Weights of a small transformer language model.
Size: vocabulary 4096, 11.9M parameters.
Architecture: RMSNorm before each block, rotary positions, no biases in attention or MLP, untied embeddings, normalized queries and keys.
Each number is 200 + 40 x the weight over its row's rms, rounded and kept within 0 to 999. Layers, rows and columns count from 0. The size before them is the row's rms in percent of the matrix's.

# down: layer 15 MLP down (transposed), 576x224, rms 0.305, rows 277-343, columns 96-127
# gate: layer 15 MLP gate, 576x224, rms 0.288, rows 278-344, columns 96-127
# up: layer 15 MLP up, 576x224, rms 0.312, rows 278-343, columns 96-127
down277,098,172,147,192,257,128,235,146,164,192,175,203,208,196,227,79,159,214,202,167,245,203,195,158,226,208,177,160,248,263,181,171,208
gate278,103,206,178,163,226,268,265,126,99,210,252,178,204,177,147,124,208,208,201,119,228,191,213,180,206,165,139,229,249,225,148,215,217
up278,104,202,197,195,239,275,210,198,183,116,195,149,266,227,194,222,131,256,167,102,157,213,197,211,196,246,218,152,198,214,160,179,206
down278,103,202,221,220,126,197,191,221,143,158,201,119,269,233,216,208,234,204,183,116,215,234,195,230,229,150,217,188,299,190,164,186,237
gate279,095,225,203,220,125,214,201,199,233,194,202,184,175,92,204,170,232,160,112,216,139,151,181,236,183,242,183,124,196,161,176,148,207
up279,092,240,180,151,234,129,165,205,177,164,220,252,161,268,173,188,222,264,220,201,166,155,203,179,250,216,214,238,227,171,225,163,202
down279,096,185,192,220,183,180,191,128,173,243,234,229,186,175,220,183,200,171,154,194,212,220,283,153,155,147,120,133,157,128,184,228,135
gate280,104,175,170,180,185,230,149,241,218,211,148,219,147,154,290,168,171,202,175,212,179,114,276,164,175,196,96,194,248,192,191,183,247
up280,107,166,168,281,118,219,161,159,258,262,234,155,231,205,205,209,261,195,184,178,148,201,243,201,258,212,170,210,198,271,181,158,221
down280,106,192,176,174,190,223,221,237,226,198,186,186,161,182,206,175,239,218,216,166,263,203,187,206,142,249,178,239,153,182,176,152,210
gate281,100,147,233,119,221,194,212,194,190,235,135,259,191,200,204,236,151,159,116,237,158,205,219,229,234,215,216,171,189,199,244,229,202
up281,095,249,175,226,180,288,192,225,219,203,193,221,188,167,213,221,300,154,212,227,239,203,221,195,166,160,182,251,187,171,275,179,234
down281,097,201,222,215,207,158,202,151,229,172,223,148,217,176,215,219,176,199,261,229,216,141,255,209,125,267,149,174,210,242,306,243,177
gate282,100,150,259,246,171,146,167,218,204,191,250,183,223,182,216,176,118,243,256,188,219,184,186,166,211,196,169,169,191,203,296,186,179
up282,099,254,182,194,223,227,160,172,268,146,177,196,160,238,243,207,203,143,205,159,160,193,196,222,192,220,172,263,261,207,167,204,181
down282,096,196,233,244,197,281,163,227,223,141,253,209,202,148,223,157,159,239,190,204,230,200,168,201,220,211,260,209,111,198,176,211,189
gate283,099,200,257,246,164,155,147,228,157,229,129,194,190,200,183,227,139,189,203,82,166,179,205,267,155,134,233,177,220,166,136,151,214
up283,103,136,234,124,234,137,190,197,186,180,233,195,183,183,272,238,345,167,270,236,200,283,186,212,282,166,170,128,262,247,220,225,191
down283,098,217,208,185,269,222,266,185,206,203,207,165,193,182,222,240,157,182,212,175,173,206,231,234,219,227,133,200,196,153,137,213,237
gate284,097,223,213,94,173,188,131,237,210,151,273,234,192,156,255,202,161,210,277,235,173,155,215,139,215,246,240,249,206,191,119,210,176
up284,106,216,143,197,199,191,202,138,172,200,155,199,254,267,109,195,221,228,147,206,136,221,204,257,166,230,278,179,160,196,295,167,204
down284,101,117,160,223,177,208,108,266,179,210,215,218,231,154,200,224,150,262,158,291,215,174,198,172,219,205,213,219,207,241,226,145,162
gate285,099,183,181,249,196,216,233,193,210,143,229,258,135,249,181,219,147,171,138,170,216,207,237,247,238,187,137,205,144,104,200,240,257
up285,105,178,239,239,238,231,150,177,262,210,241,148,171,214,245,192,151,209,198,131,115,211,193,230,109,244,280,228,193,126,227,140,232
down285,097,149,172,162,204,157,151,140,240,223,169,150,172,197,155,216,238,205,209,232,256,271,121,128,162,249,215,250,229,246,222,210,164
gate286,092,247,211,218,245,217,130,256,201,180,255,277,130,193,167,202,177,226,180,142,218,235,227,220,262,233,175,214,182,263,214,219,243
up286,101,272,242,138,196,272,228,112,170,216,253,206,238,178,181,175,189,220,173,215,206,264,200,142,191,216,176,213,229,219,230,200,281
down286,094,242,219,230,118,250,236,221,198,170,193,271,210,131,216,135,182,190,201,255,193,144,195,178,192,201,142,234,254,218,189,278,188
gate287,100,238,221,215,159,294,255,172,207,259,177,167,233,177,283,197,195,181,189,133,250,124,271,203,199,155,195,279,274,266,200,155,202
up287,104,226,230,191,203,237,267,217,239,248,183,178,207,159,181,197,167,201,202,238,250,219,198,251,226,149,212,261,227,158,237,193,177
down287,105,126,225,132,144,224,219,215,200,263,207,175,189,257,224,242,229,189,264,165,230,150,244,226,197,245,156,172,181,177,150,183,129
gate288,101,170,180,202,291,145,210,197,220,228,217,219,204,181,219,256,197,161,175,153,198,224,185,155,158,109,191,186,155,289,289,183,193
up288,099,213,197,231,199,138,271,276,208,282,184,243,157,194,182,222,188,177,277,252,92,251,196,178,209,239,167,160,267,115,213,249,206
down288,098,242,231,307,193,217,186,166,206,195,196,176,238,168,201,233,210,233,166,221,212,181,150,207,235,181,190,269,199,179,263,138,154
gate289,096,255,219,240,218,188,132,222,184,217,213,196,227,172,220,253,217,191,244,238,90,193,198,246,108,203,224,101,212,178,186,94,228
up289,094,233,186,154,211,267,163,175,225,239,214,256,197,242,191,189,232,168,203,220,233,180,200,185,238,210,173,196,256,286,193,92,250
down289,099,184,190,277,170,245,141,283,230,239,184,200,172,252,206,272,232,240,155,214,170,163,251,197,144,215,221,225,244,249,213,151,190
gate290,097,222,201,153,220,205,119,229,203,197,193,176,218,215,170,251,186,231,184,222,133,251,227,257,196,176,230,183,158,246,218,216,244
up290,095,188,246,251,189,260,205,139,204,182,202,272,214,236,208,133,201,191,167,135,247,165,224,226,154,247,207,240,201,155,250,231,234
down290,097,213,246,210,223,140,186,182,199,166,228,177,160,208,193,214,185,224,205,254,172,227,212,165,214,177,174,176,199,189,224,216,218
gate291,102,250,221,203,148,241,163,215,254,207,224,194,105,247,212,147,175,180,146,244,285,162,256,182,189,184,196,152,145,144,232,170,198
up291,105,237,234,94,192,222,239,167,162,234,147,149,219,202,256,251,192,256,269,197,186,232,220,159,198,128,176,223,223,258,209,146,152
down291,105,265,210,138,230,259,200,203,207,242,180,211,202,212,171,193,301,193,243,219,220,190,159,178,249,163,205,199,164,270,201,246,206
gate292,094,200,222,193,183,145,277,157,219,114,185,163,226,214,132,196,207,161,174,229,142,166,300,164,139,261,278,198,170,205,257,143,159
up292,103,294,178,224,208,209,102,244,140,256,244,133,145,171,179,214,235,186,245,206,269,156,232,183,125,192,188,114,175,253,235,140,206
down292,099,157,280,165,209,130,225,311,235,150,286,261,253,197,210,185,219,212,150,226,166,267,218,213,197,173,259,192,223,130,173,171,180
gate293,096,235,149,183,209,170,229,208,232,225,199,142,167,177,187,219,132,173,219,203,220,162,137,181,292,269,166,246,215,268,161,118,168
up293,103,156,178,221,204,166,179,191,162,223,265,230,215,267,267,236,287,233,232,190,209,213,254,214,251,187,219,166,223,272,197,207,184
down293,106,235,124,283,132,182,234,168,176,276,205,165,174,214,75,186,210,269,159,141,208,195,206,199,244,205,275,255,259,184,217,240,220
gate294,098,181,216,203,233,187,240,147,171,168,254,248,268,189,179,256,264,137,156,176,303,170,205,171,133,158,226,261,236,210,228,170,247
up294,103,200,221,138,244,177,210,226,197,138,227,208,241,233,148,99,232,209,180,280,226,243,206,243,260,241,159,191,190,211,220,149,186
down294,103,225,205,185,281,169,171,184,159,219,199,217,215,237,194,172,234,194,238,224,194,224,164,191,145,223,209,245,209,198,253,253,293
gate295,099,153,221,203,254,114,211,199,241,237,198,163,167,168,169,187,141,242,226,224,216,121,177,197,164,201,168,145,254,101,180,231,147
up295,103,185,172,243,192,242,189,199,194,219,187,277,240,205,274,255,230,153,267,85,189,188,250,223,155,189,110,233,200,156,254,193,184
down295,102,219,249,252,206,206,197,261,236,233,220,218,271,160,272,180,198,178,148,113,193,239,216,250,205,167,213,200,262,225,174,209,168
gate296,099,189,132,190,177,211,182,193,146,189,191,155,155,191,217,234,127,269,225,181,141,175,179,225,158,203,192,153,135,168,151,106,261
up296,095,261,164,179,242,191,169,255,253,172,150,196,185,169,117,207,170,224,210,248,245,161,217,161,182,159,225,278,174,122,253,259,145
down296,100,183,230,198,204,175,174,240,164,226,296,234,139,246,190,205,205,224,200,175,103,192,286,180,225,192,282,179,184,187,166,160,149
gate297,099,185,171,199,192,166,144,226,265,147,193,199,230,259,203,192,233,210,184,239,83,187,158,190,197,180,278,265,215,170,217,160,141
up297,093,128,212,150,218,177,141,236,232,166,226,199,266,226,163,298,191,223,202,241,149,228,241,267,231,228,206,232,163,192,288,227,199
down297,094,201,208,201,174,231,238,212,194,230,167,209,114,200,158,227,183,223,200,250,253,220,206,190,179,268,183,201,178,138,291,194,179
gate298,105,163,189,152,240,142,171,201,235,222,197,250,140,183,207,256,183,238,202,270,151,200,208,157,180,215,179,179,226,216,130,179,203
up298,107,225,191,179,214,182,234,196,241,219,231,163,194,235,230,261,200,182,247,154,231,294,195,198,137,257,238,239,258,200,190,253,139
down298,106,207,210,168,218,134,267,233,237,230,184,136,154,184,281,202,238,213,231,228,194,240,186,192,171,131,217,178,183,224,208,211,191
gate299,105,234,218,215,157,251,176,188,265,164,219,269,201,223,160,217,155,222,212,216,202,235,189,209,191,173,142,231,187,210,177,171,222
up299,103,190,195,273,207,220,212,258,253,176,238,175,191,139,168,169,227,232,204,258,165,260,329,217,198,172,158,237,222,164,196,185,222
down299,099,229,156,164,236,155,228,180,130,147,197,220,261,215,252,266,131,228,190,164,183,185,251,139,290,290,222,172,202,126,255,277,189
gate300,102,179,261,178,174,198,224,153,181,191,222,195,156,225,143,202,164,219,195,155,95,213,223,210,275,197,247,235,200,271,159,193,268
up300,101,177,214,191,184,168,200,171,213,202,165,206,172,193,252,181,215,213,231,276,277,196,267,144,200,229,175,255,143,223,205,236,247
down300,099,164,200,215,232,181,164,266,201,130,168,169,251,127,126,172,210,224,170,226,244,217,153,204,212,161,228,227,210,241,206,202,225
gate301,103,191,164,249,145,246,162,188,191,191,158,182,200,197,226,161,116,233,257,129,201,189,170,239,188,146,275,217,111,106,133,201,175
up301,095,65,196,240,199,160,203,224,226,215,214,186,164,145,113,215,232,153,208,244,193,167,261,181,224,146,164,223,233,214,172,196,190
down301,097,218,172,98,187,211,212,224,202,155,297,185,202,132,234,199,232,151,206,247,198,177,143,193,238,190,313,234,89,225,171,154,188
gate302,096,219,229,187,236,198,236,147,253,168,179,132,212,219,157,266,166,213,220,112,214,145,208,198,178,174,167,207,208,187,235,215,171
up302,095,115,220,199,125,199,196,171,177,351,229,225,158,216,217,288,151,237,191,207,244,227,105,184,145,183,146,197,192,198,159,207,271
down302,097,237,161,174,234,201,139,154,136,162,144,169,279,177,221,254,186,201,185,175,123,234,256,224,154,180,196,206,197,143,201,132,172
gate303,093,203,224,171,230,204,187,176,247,260,218,143,264,258,151,213,244,223,230,141,253,199,223,250,224,189,179,215,227,144,249,160,110
up303,100,186,145,227,193,167,238,168,163,232,230,181,106,146,231,260,189,188,187,228,269,212,203,249,180,180,236,214,202,132,211,218,152
down303,101,223,178,183,152,259,215,273,113,199,158,190,201,215,239,249,213,213,205,217,254,170,160,183,211,217,210,271,207,178,203,240,180
gate304,102,162,161,226,243,210,163,203,210,171,139,157,194,167,231,226,133,174,157,205,242,286,144,257,194,211,210,216,202,201,113,223,243
up304,097,162,211,212,207,180,273,233,233,164,222,221,136,152,157,202,192,228,237,216,236,221,177,190,210,247,187,174,185,229,205,259,178
down304,103,188,195,193,170,224,230,199,224,284,189,202,304,189,139,219,174,177,141,170,246,137,142,220,261,201,176,250,175,222,192,161,215
gate305,097,112,135,211,189,255,240,242,223,208,213,237,109,136,167,176,144,256,194,146,176,161,165,171,205,217,255,190,219,241,204,189,211
up305,100,162,152,156,193,183,276,208,162,177,234,174,189,229,161,239,210,209,170,163,215,212,224,204,213,195,195,200,147,118,205,168,262
down305,097,212,141,169,199,204,211,192,156,212,126,166,217,177,165,224,179,183,216,205,202,210,190,175,141,160,160,172,169,173,237,152,261
gate306,107,194,136,140,229,258,161,165,147,184,154,169,219,192,195,251,199,220,213,248,178,134,233,216,217,295,195,193,169,148,219,242,206
up306,098,152,158,190,255,208,204,186,229,217,202,174,202,260,176,215,222,194,158,209,185,163,203,228,209,230,294,226,180,221,211,202,289
down306,102,238,182,145,176,258,240,166,213,173,223,112,146,186,170,191,227,188,204,263,187,188,199,214,220,241,197,213,203,244,167,164,170
gate307,109,189,207,194,99,201,202,244,178,172,149,157,205,245,286,210,205,226,210,194,151,147,226,210,235,162,266,218,154,279,151,238,279
up307,103,189,215,199,204,183,127,182,288,219,191,217,218,175,177,227,232,207,260,237,174,193,237,209,228,165,204,235,255,179,201,163,212
down307,105,172,275,227,230,201,235,176,124,239,228,191,277,200,173,239,189,246,252,165,251,227,216,190,199,218,254,174,224,168,164,163,254
gate308,098,222,202,157,150,168,220,128,168,197,156,151,222,110,184,157,126,226,193,257,185,220,187,234,223,217,164,193,122,235,223,136,170
up308,103,210,237,221,208,226,147,236,195,212,264,196,220,280,212,207,247,177,161,274,160,219,238,210,203,170,145,165,230,209,131,278,183
down308,106,203,46,146,192,211,141,188,264,171,164,180,208,164,97,247,125,136,159,313,249,126,210,224,274,269,242,206,134,171,189,200,196
gate309,094,185,183,240,182,184,185,215,268,198,244,190,211,200,175,159,183,220,198,239,164,165,229,196,182,148,207,131,233,226,252,165,182
up309,090,196,170,216,178,196,229,187,140,209,147,289,320,207,144,172,114,202,179,180,246,182,184,193,171,257,239,187,285,263,225,185,178
down309,093,241,188,238,230,213,231,256,256,260,292,181,206,193,220,140,236,187,224,233,277,306,216,166,283,99,169,145,217,182,152,155,181
gate310,102,183,185,148,137,234,165,161,105,201,167,192,233,266,167,240,230,205,160,221,191,230,130,220,203,292,206,141,209,250,216,175,215
up310,098,283,213,250,234,142,238,193,204,176,163,222,257,250,172,197,187,196,267,193,187,144,126,120,264,230,190,204,194,170,180,250,179
down310,096,225,197,242,229,167,197,243,227,120,179,194,206,168,251,258,139,259,313,168,131,159,274,217,190,168,255,220,210,174,270,209,209
gate311,091,180,239,185,165,235,241,204,232,188,167,178,156,243,226,187,211,196,171,170,208,180,223,232,198,213,279,224,208,105,204,145,75
up311,098,227,195,198,158,170,208,262,208,179,180,207,185,197,246,190,183,198,215,193,185,227,203,139,164,225,257,231,160,143,193,212,226
down311,098,214,167,180,211,232,165,161,219,224,186,236,271,247,151,190,123,103,211,213,181,180,156,167,151,173,241,205,230,174,148,175,198
gate312,097,172,175,247,214,180,200,117,232,130,150,166,181,182,230,250,195,171,227,233,169,200,229,218,228,214,224,191,229,194,203,213,219
up312,095,108,184,249,141,199,262,164,210,162,231,198,206,142,291,201,150,166,186,164,225,178,184,239,206,210,186,264,189,159,197,211,157
down312,098,192,192,162,264,157,144,184,226,190,110,183,186,185,225,284,177,145,155,252,218,204,224,173,204,211,255,158,184,166,195,134,185
gate313,102,143,187,132,155,192,191,168,276,172,121,187,197,149,201,244,102,231,155,201,175,259,146,208,132,169,192,175,228,222,207,223,186
up313,097,118,190,133,200,200,165,124,196,226,218,200,191,229,171,165,159,265,258,199,192,256,205,155,217,142,213,193,238,136,201,240,234
down313,100,211,212,231,195,202,268,207,217,216,205,199,271,287,185,258,221,251,234,170,315,167,260,91,226,197,255,175,236,170,194,221,219
gate314,108,194,206,168,217,230,175,89,215,244,158,200,167,230,104,245,234,207,195,221,209,163,113,208,156,230,226,123,169,252,184,171,256
up314,099,246,208,127,219,142,160,129,213,145,270,192,235,190,203,215,195,241,218,226,155,167,228,198,165,193,268,215,237,257,272,235,183
down314,095,171,237,146,143,203,198,170,202,192,212,204,146,203,134,213,264,210,180,172,287,219,190,225,195,161,176,204,205,190,175,180,203
gate315,094,158,213,182,180,176,199,128,204,296,218,194,114,140,168,239,167,250,241,191,174,227,126,208,244,214,185,275,214,188,199,173,193
up315,106,195,190,260,163,206,264,196,172,229,264,211,203,164,173,234,233,170,154,160,303,191,252,264,193,173,155,140,243,161,138,157,205
down315,098,148,231,209,215,204,285,251,223,139,230,254,170,194,186,206,183,172,311,182,114,286,203,249,211,226,275,196,197,183,186,196,223
gate316,106,179,175,179,170,160,180,221,229,174,204,242,221,217,210,191,140,158,151,232,234,187,267,189,130,180,201,272,174,167,207,224,206
up316,101,211,252,217,229,201,151,199,170,272,163,227,166,203,138,203,245,138,201,156,208,185,179,184,207,225,175,136,160,254,197,175,141
down316,098,188,225,147,179,187,183,239,78,273,190,226,159,186,240,268,139,224,181,239,207,282,200,233,246,192,210,198,120,208,239,224,151
gate317,110,198,256,151,220,169,204,159,201,154,158,204,148,180,205,202,195,257,187,186,217,254,196,172,168,195,237,238,220,212,252,170,246
up317,109,207,177,276,200,204,217,197,193,214,172,146,149,243,133,200,177,247,239,189,314,177,198,216,245,223,198,231,186,170,212,205,183
down317,108,162,263,276,152,224,171,196,235,251,247,209,251,205,214,204,229,250,256,182,203,198,185,219,201,273,184,237,208,179,175,210,230
gate318,102,174,188,226,208,158,225,205,247,161,252,191,212,240,173,199,249,273,229,182,194,192,268,194,269,249,196,128,198,250,162,155,174
up318,100,186,265,115,216,168,208,176,264,237,276,217,206,170,188,341,223,314,242,194,222,208,248,251,214,270,199,162,285,197,231,191,212
down318,097,141,177,199,288,204,230,193,226,227,228,209,228,161,197,204,192,170,181,159,222,182,211,158,151,229,201,220,177,243,182,205,249
gate319,106,248,198,228,260,260,188,185,175,211,206,288,292,232,203,180,220,261,197,120,217,203,256,188,103,151,193,194,209,133,207,123,190
up319,108,199,174,174,226,192,225,210,279,156,202,231,163,161,216,278,148,243,283,194,188,232,195,246,211,134,198,211,147,167,256,177,264
down319,108,184,181,296,252,208,193,184,208,262,186,226,173,199,159,216,116,268,229,277,224,260,163,168,232,196,203,161,142,184,110,215,155
gate320,099,212,259,256,204,230,239,159,165,192,245,155,173,189,152,217,235,198,225,222,181,214,230,191,180,236,120,189,175,174,195,186,167
up320,098,222,196,204,271,227,184,236,168,233,271,190,220,251,187,202,179,233,180,184,220,194,194,182,201,166,141,143,240,161,215,244,217
down320,100,173,167,223,214,203,229,227,183,203,168,135,208,240,209,214,196,180,151,158,213,253,229,213,280,266,192,152,165,191,177,170,240
gate321,105,237,225,132,205,169,118,211,161,188,223,222,164,225,249,221,245,215,199,206,204,168,267,179,239,242,209,195,261,213,258,175,225
up321,103,216,222,171,156,164,197,248,167,235,186,215,153,205,197,202,129,207,185,127,129,207,199,193,148,270,193,241,268,142,161,211,198
down321,101,123,180,204,226,158,156,239,183,80,166,198,177,152,218,324,145,224,178,173,160,242,172,216,132,195,172,242,151,222,166,160,177
gate322,105,168,231,174,188,298,156,220,236,215,187,233,36,187,233,176,138,197,156,225,213,165,150,155,187,191,192,209,157,208,222,268,179
up322,105,99,238,153,172,217,190,179,231,217,223,164,176,230,193,264,215,203,196,142,234,200,178,251,232,250,171,257,273,280,224,221,258
down322,104,216,217,185,194,180,205,213,144,186,164,241,104,173,260,197,157,227,130,193,218,225,163,172,189,233,147,252,222,139,208,269,240
gate323,105,211,192,174,276,200,220,194,238,147,177,241,173,223,148,175,163,203,226,181,180,193,219,205,182,229,166,260,162,181,201,179,217
up323,096,216,200,237,89,181,190,235,185,167,222,193,176,147,180,231,161,171,187,215,254,223,184,226,292,208,188,241,188,142,208,264,146
down323,098,179,202,230,239,226,242,211,176,208,144,167,188,210,211,181,200,203,189,199,199,168,216,144,179,205,197,327,121,236,192,234,290
gate324,091,241,128,237,257,224,169,186,242,168,218,181,207,152,243,214,207,275,147,165,254,259,263,283,258,163,187,150,242,176,219,273,241
up324,095,279,241,221,149,212,220,218,275,263,207,285,198,222,242,136,258,114,138,214,180,192,201,188,130,214,181,203,218,169,210,219,224
down324,094,241,152,265,205,208,221,264,162,242,245,116,181,232,166,159,231,255,163,261,228,203,216,194,222,200,263,132,255,182,164,232,226
gate325,094,193,140,252,220,252,110,196,238,287,263,164,185,184,178,141,229,214,241,271,185,235,164,179,252,159,132,146,159,204,176,211,255
up325,097,255,254,193,176,187,176,163,179,206,236,147,145,145,157,194,175,238,190,282,230,191,170,154,196,222,229,169,162,192,195,148,210
down325,096,222,200,168,178,188,213,132,192,231,223,233,198,196,238,233,154,181,230,213,167,198,172,164,138,90,214,110,143,181,189,200,243
gate326,095,161,242,227,189,206,219,167,219,245,229,199,184,233,222,159,184,201,225,250,187,223,134,183,198,202,201,179,233,174,207,179,213
up326,095,190,185,157,262,208,89,203,196,259,218,268,162,120,260,175,244,174,209,174,153,184,204,180,233,287,180,238,208,216,296,202,210
down326,100,298,185,187,182,162,174,239,217,212,172,203,172,222,284,219,209,230,216,203,164,220,148,178,193,233,233,182,224,207,259,211,229
gate327,100,161,197,157,195,202,180,250,163,225,162,233,169,197,207,215,144,267,200,216,127,133,193,165,174,227,193,197,220,304,238,268,224
up327,101,203,106,179,230,201,162,167,169,245,136,240,173,184,252,239,193,206,234,191,216,279,144,238,105,191,226,212,162,245,248,97,227
down327,100,231,189,212,170,218,129,183,177,212,275,250,92,183,164,193,153,160,186,193,209,273,177,176,147,169,208,220,215,252,164,99,256
gate328,096,186,267,184,282,204,210,209,244,178,119,207,206,137,220,162,195,179,169,213,186,166,201,236,145,255,161,199,167,242,152,216,154
up328,101,234,186,175,178,212,214,133,121,157,315,205,168,239,164,221,210,256,202,259,276,236,182,238,189,204,157,200,204,213,135,218,285
down328,092,167,189,139,156,197,130,199,215,235,246,212,215,124,184,188,171,269,242,239,196,186,207,202,223,207,102,277,263,283,226,155,232
gate329,103,200,160,183,134,186,212,206,167,218,187,172,209,282,105,224,208,141,192,174,187,196,236,176,156,242,206,287,224,178,229,326,172
up329,097,159,207,125,169,140,195,178,235,208,281,180,175,117,163,164,243,191,201,180,254,188,233,185,251,145,185,174,195,191,188,212,242
down329,101,219,225,206,136,210,206,213,142,153,293,195,167,161,207,246,167,227,161,278,213,274,167,174,216,160,151,234,266,207,196,240,293
gate330,097,199,221,212,190,229,257,169,202,213,173,218,196,252,165,214,124,141,218,262,145,173,183,179,173,232,204,198,171,160,214,166,219
up330,094,209,300,132,186,207,189,207,254,219,222,234,234,196,166,119,203,160,159,193,150,178,167,164,158,204,204,217,210,195,252,195,204
down330,094,214,166,258,207,213,155,214,184,178,135,113,259,284,210,249,241,236,254,200,246,128,263,193,143,154,158,203,224,231,203,266,179
gate331,093,174,227,135,202,195,259,284,260,179,231,213,215,149,249,157,257,170,299,243,191,134,198,186,162,166,262,126,227,222,144,305,178
up331,095,200,147,191,241,196,171,177,258,133,259,238,154,202,186,214,218,215,156,265,243,257,142,180,167,244,212,251,181,198,127,185,180
down331,100,190,204,232,224,208,284,270,200,155,176,175,214,158,252,256,174,165,238,129,221,220,220,232,216,135,139,200,286,202,232,177,252
gate332,107,205,201,256,274,212,197,151,208,227,207,154,173,211,132,179,257,298,249,193,197,186,135,170,116,222,142,259,143,171,197,215,217
up332,106,227,165,185,154,198,223,208,164,236,156,209,251,160,134,226,189,164,272,154,212,131,213,235,202,223,180,185,190,237,212,186,175
down332,103,174,157,185,246,203,271,145,279,216,201,155,196,219,193,241,245,157,161,153,223,281,146,181,232,203,267,180,127,218,218,293,199
gate333,105,235,236,196,190,218,283,323,178,218,212,245,207,179,167,130,171,220,285,156,205,229,198,190,140,135,180,202,280,236,246,227,263
up333,103,165,230,198,212,199,261,227,272,184,135,241,194,198,190,191,224,217,196,161,229,237,247,197,155,129,236,197,134,184,176,175,177
down333,104,222,216,164,214,181,223,157,167,244,208,220,280,228,165,238,234,229,177,234,312,224,174,159,188,250,210,233,187,214,202,144,206
gate334,106,218,263,227,154,179,186,194,154,164,189,141,92,181,303,171,184,185,140,264,241,159,225,185,199,180,176,196,166,224,151,182,238
up334,106,170,225,174,207,190,210,196,273,176,201,205,169,220,197,204,183,231,171,164,143,150,148,201,193,167,174,198,178,168,205,182,206
down334,107,261,159,237,184,141,276,172,230,193,201,139,191,230,250,195,192,136,225,226,211,208,243,193,199,205,86,199,205,224,149,106,170
gate335,104,242,176,196,157,239,166,169,213,224,188,163,224,227,267,116,220,186,180,175,165,187,285,133,171,229,221,227,182,169,282,207,172
up335,096,194,172,267,214,179,246,242,213,204,182,254,191,181,226,288,131,228,203,197,178,186,242,121,133,225,215,219,169,214,243,161,209
down335,104,181,242,116,142,154,218,132,175,197,219,190,188,199,214,197,320,237,239,200,205,187,219,302,223,216,243,263,222,199,287,190,195
gate336,100,218,281,142,170,155,204,241,185,200,199,274,183,220,214,201,111,214,220,252,179,174,243,217,113,129,137,173,158,185,200,200,313
up336,100,162,179,223,135,215,236,141,208,246,179,224,180,211,173,211,204,173,254,141,222,186,250,199,245,207,205,183,219,267,218,214,159
down336,099,196,192,266,190,194,179,135,236,270,231,208,197,224,145,225,150,247,247,156,214,264,214,230,191,150,256,192,176,195,291,220,232
gate337,099,202,214,150,146,233,246,194,189,164,238,185,171,220,149,168,210,177,272,224,170,147,236,149,181,126,121,221,156,165,121,128,223
up337,096,199,203,247,202,169,192,196,234,185,239,236,201,270,282,164,243,186,185,210,207,221,162,234,307,234,205,158,206,198,227,342,106
down337,089,276,198,188,219,186,214,264,181,213,160,177,220,156,152,201,215,162,209,184,163,166,142,229,215,162,220,156,238,208,110,237,204
gate338,098,211,149,124,174,215,203,227,240,271,203,162,207,164,201,165,237,146,172,178,205,177,193,128,140,217,201,202,152,130,215,187,148
up338,095,231,207,220,186,212,247,214,169,234,221,206,190,259,193,136,174,193,149,187,276,232,188,215,194,177,215,238,176,158,159,227,191
down338,103,224,147,175,210,241,233,184,150,214,217,169,215,192,138,198,151,218,159,205,208,290,154,199,216,199,215,174,175,188,182,190,213
gate339,100,151,196,261,234,182,175,188,284,254,202,250,163,241,192,131,213,240,187,226,233,201,124,167,229,209,199,210,174,177,213,194,155
up339,101,172,148,207,123,237,111,152,238,274,198,103,186,269,169,207,263,250,232,174,176,167,209,150,261,173,233,144,248,166,257,204,173
down339,102,136,185,120,234,191,197,189,187,161,210,216,183,269,221,234,178,202,211,206,105,151,126,226,178,135,207,214,236,171,195,183,164
gate340,102,246,100,221,130,184,200,152,226,259,239,224,130,179,186,241,152,206,178,175,154,276,154,210,182,251,194,205,168,179,207,193,237
up340,100,201,269,234,232,305,218,143,257,203,282,129,135,247,203,173,230,227,164,117,225,164,156,218,181,204,171,232,140,214,184,264,175
down340,101,203,217,208,167,131,218,155,194,241,179,258,142,156,144,248,136,158,206,225,136,182,191,193,179,305,320,199,205,265,190,166,201
gate341,104,173,179,272,223,172,139,205,188,224,246,222,175,285,230,227,225,221,210,211,240,205,253,193,178,244,187,171,124,169,214,224,198
up341,104,219,211,207,182,227,164,218,269,228,251,224,149,219,185,235,220,239,222,275,155,221,255,211,154,148,191,152,186,150,177,115,202
down341,101,207,189,150,136,213,166,178,175,182,260,128,235,91,180,169,190,192,234,192,168,193,122,195,188,202,214,222,159,242,184,247,121
gate342,093,201,203,208,222,235,241,152,166,191,189,206,222,184,183,222,220,208,165,150,212,206,253,181,209,287,174,179,247,245,248,244,264
up342,102,182,164,163,209,207,205,207,219,193,171,171,174,193,176,254,156,155,240,156,137,174,213,235,153,270,144,224,229,238,242,240,159
down342,106,234,195,175,212,296,233,253,213,153,122,267,170,237,153,234,105,189,230,202,251,228,214,212,237,196,234,129,208,247,191,205,295
gate343,098,174,186,159,202,233,200,201,202,202,164,206,215,137,231,212,198,219,218,123,260,173,237,218,176,169,217,211,225,129,288,187,229
up343,100,232,235,297,184,189,258,219,212,320,237,141,224,209,131,171,230,175,203,148,172,229,238,136,195,244,229,264,161,216,178,156,247
down343,098,209,151,166,167,217,257,200,142,258,265,181,180,201,175,158,165,188,195,183,205,165,179,231,230,77,173,188,187,216,132,291,227
gate344,097,195,247,232,211,206,200,176,213,193,201,259,218,209,193,176,186,252,185,229,209,159,142,202,215,187,183,222,186,194,218,171,202